Each number is 128 + 32 x the weight over its row's rms, rounded and kept within 0 to 255. Layers, rows and columns count from 0. Numbers have three digits each. The size before them is the row's rms in percent of the matrix's.

# o: layer 5 attention output (transposed), 512x512, rms 0.147, rows 236-246, columns 256-383
# v: layer 5 attention value, 512x512, rms 0.0296, rows 237-246, columns 256-383
o236 096:121127153175092134103082111099224147059160112126137135126115108144157098154135153138112130111150096118075093137175180147136161148137135125168114134117129100180105091165152156132081145120151122107156156154200099125119146179135114063137109134147163094127109105056103174173146101152122141085191088077109203112104066075121163065118167101097131133130205144112139125130131111127160112117099
v237 091:164178068127128165133117112127089164173123120111097108134169087150120148144118140073151090112125108094142070111063116113158071135146146156125182169162127108095095143091166125128095136138114077131106198103159142148101037216097221138103130102164116132147147153121090118142122137076114180154087146144106114123095111147158131159081099199157090174136143164112137129189164100123157203051112
o237 088:102117131147110167088101106132171133104087169107089120121173070123168127159145147122125157187096124130124090129110190169119091087155144142152078086153100156149099141131104087105147143135116145157160096133130103127085112153097135139108209092075153163107133138127116067182131170118149126101162146147067172141191135150131153106097094122104039045141134166146101079137176142114099145079133
v238 090:112136111143151135169111137148102147153133145158184128160115055101131088155134138134098077152129098145151135132129138118089135107076164133127169110158173126052093111143151149136097136129104145144171164130216101151123104154106111120137110198155116123114096135095109080162138128178082202150115121129098159127112089156107167171114057115128146109120167150125158179133112162184061145104131
o238 089:132138154108110108160127167150101130159148135142187162204142199103109123147143177053072155161155118154162152108134130151134076191147153112061180102084156108089129109132104134146127113124157186198144161086184050189099066093107099125063149181194167124172118117185074160155140108085107188121149157160158077098141144165145099156139105133076111044161142150051132100128098061142105205099063
v239 099:146151133156124147158164110149154066151071158163080129104144173216151101165142113044143156103135101179120103078100177072114057158130108146160133105147114153155069070117202166111135107118201152098145068126122185128065151141101103169172154127088121111095152148160136074129123127117166160175133157151145112106124116119110049115119122089113133082104146110158097110122171124054185109121144
o239 095:076131160152096135087114097156146121117126091087063137122123097158116126080137127147104140144113143135106083079182150101109077089133139124144103103125121098124089151103105125116105107100143111142138131113179074152090166137161051152131146115079180163186197177082159118124165097132167186081140155149075140218153105095075103150107201137096156112087108173102124079103127124164108121106156
v240 098:186140122186149135114113088100195153135097160154088195104098119116152137051168136109110143206127166150078107134156094122161086118112175142072137170103169067181064116154096150139102179199125134200141073192149127102140132178127141152155094171109141134090139068131171135098121151119112095151138136159117111139170091076092100177143126140079117168136127095117172070083109137112157096132092
o240 094:102155132134067104182158131120087053127188154121160145118099134171133150079116076143148153111148152125104111108113167131119144142142130111095100143170193120136157131103103098131158142120131152146189118188094150104076139110119134101144155167061163097129033159131148149125162125126171134168123122057092141110095169151152110203129079116110153161117088116130146133123107131176132131179167
v241 097:101083116054115102074109105117139072176173100104109108112150114100064124176120085085112105096146100083150102136142147129091055185103181123199115081181126153174088102197043132131187113207151091160195139111119144150116146131095138133159143104180106107100081105095162136113146131129113109128146133189078145183116095185110112131080137134081149161085095128091127110223170107081140206128119
o241 094:096088158148178098101103115095155170103098087137193167135114204137100087102125148158155141075075138137108115116120127183134176120127167125208123114135188083124189101179153141155182186115118148147174154111089110164098152129056146160062215166104122129143081125113075176153088158169149121148158168052101140162090135109071185109142116101132100130129117123153111145149141098207109142163072
v242 098:146081195157072130120068175151121160080148133093150136143092118167067093175176130144164099115156141110148168152123073146122120092157126073154152147122136107081158125133087096145118090058134142139161125166087192139091158122134105114101089072127076086110164136122181109105132165163120141079125149134084138082140145091093168102148159148128180122150119133125116160197136118134100096078112
o242 100:113145130163085130102100145112161087117068173139150137092151115161147149168081189162123141122189167102135115167076139130141148132135117129152097109111150147123167137112106162114174131078120112117149103133162072181109191102114087121132100122093151157151154114168137110076172114135139105108071071183063107133099119035139110123130103197067148151131112093146149139135159193025168154182196
v243 094:160165130134144125099134133097121134126132154122113121081091148120170131092146094112121154214126098073098102099164213141094150152104105174145148140105162106108121156141099170144104114137116089155115133040127133119118187140067145155095128112095121152129142100089156158122089140094139131182170131102154146086120177123139179103111076119116098162185124148111114134140111131134144153180163
o243 093:098112142114135146160102143088123171126121143120076108107153118152097139136142159117121151038158094137118147140164139182132156049121122184128160154161125169109054140214107141098144157126051095079150174177097140101175152096097161112086156126089092104098120081072147158137175152126194123107126149094120195135188135146153104108140150108104052111161135134125114133085100213075100150121170
v244 097:150100084133156110152123195157189137173123117154107087092112082142155162052085094119140098143135185155130108137132148173142148148090153138098121111165129047124110136130175125175107115080140124094152079087111164112161120112089153172178019099093101068077218134126116140130135107098096148089119091223148124140150131092148131141137106081104132140172195154162070124142113118104165111134144
o244 096:123108193108069094104056140131182153136123117199088129144103133082097095132157125100069141173081140117126116133108105115139085106161124151172137051087142071164135178126102071165154101069127169173071144111132130108130151142086140161090129104100199114216127099143064091164113136147157119089213168131149171098184104109158135097083115113133154167122165093175079098136111120141129169141137
v245 098:114170116129160124117088142150148066110171122210161142096153161137135041171148108055160196085099068142126152142105104112121105122116088188104124147144151109142151093187161089101139157109078111138077154164140124117117150133131189105105169043115069197114149143106162075159136143173117144114149109129178110132119109124185159146065173124089053118136144168158120155164140170125128124102115
o245 097:188134191109135146176164147160197145111140133073106103148165118104103148116173084097093134132077187161136034085110123105096048155097109101088100145118140160132128165183156144126154123137174118087166137126185096079103108128167114127079070128082154144138148140094150057143115104200129172172119143083076203130112110153098149143116098128118110132031104145179097102176110137124182137117145
v246 093:117090135106082159106142117136156144147132174053050119103081075123118162165115120119096119133138150183090180138093066110144148103066150114100134111119151076143137108102176129124186137124134129142085103112107077087109145114120118088136113125124169100157112198098113115120152098119115119106112129140109107154095099072161130113089096173135114145158150145108177206168128047194081159149077
o246 092:085160090158163151157079096129133095115141073110118112130116114022129206147129173108115048135111151103170131098136086154156134072164155110131143141162055097117163128162103150192133153065117132178143133180112102068105135136121129116178141149114100131195094110162156124146202085106080106069160144182092081090172114118190138102152160112141132110113118141082116133066099110119127152118120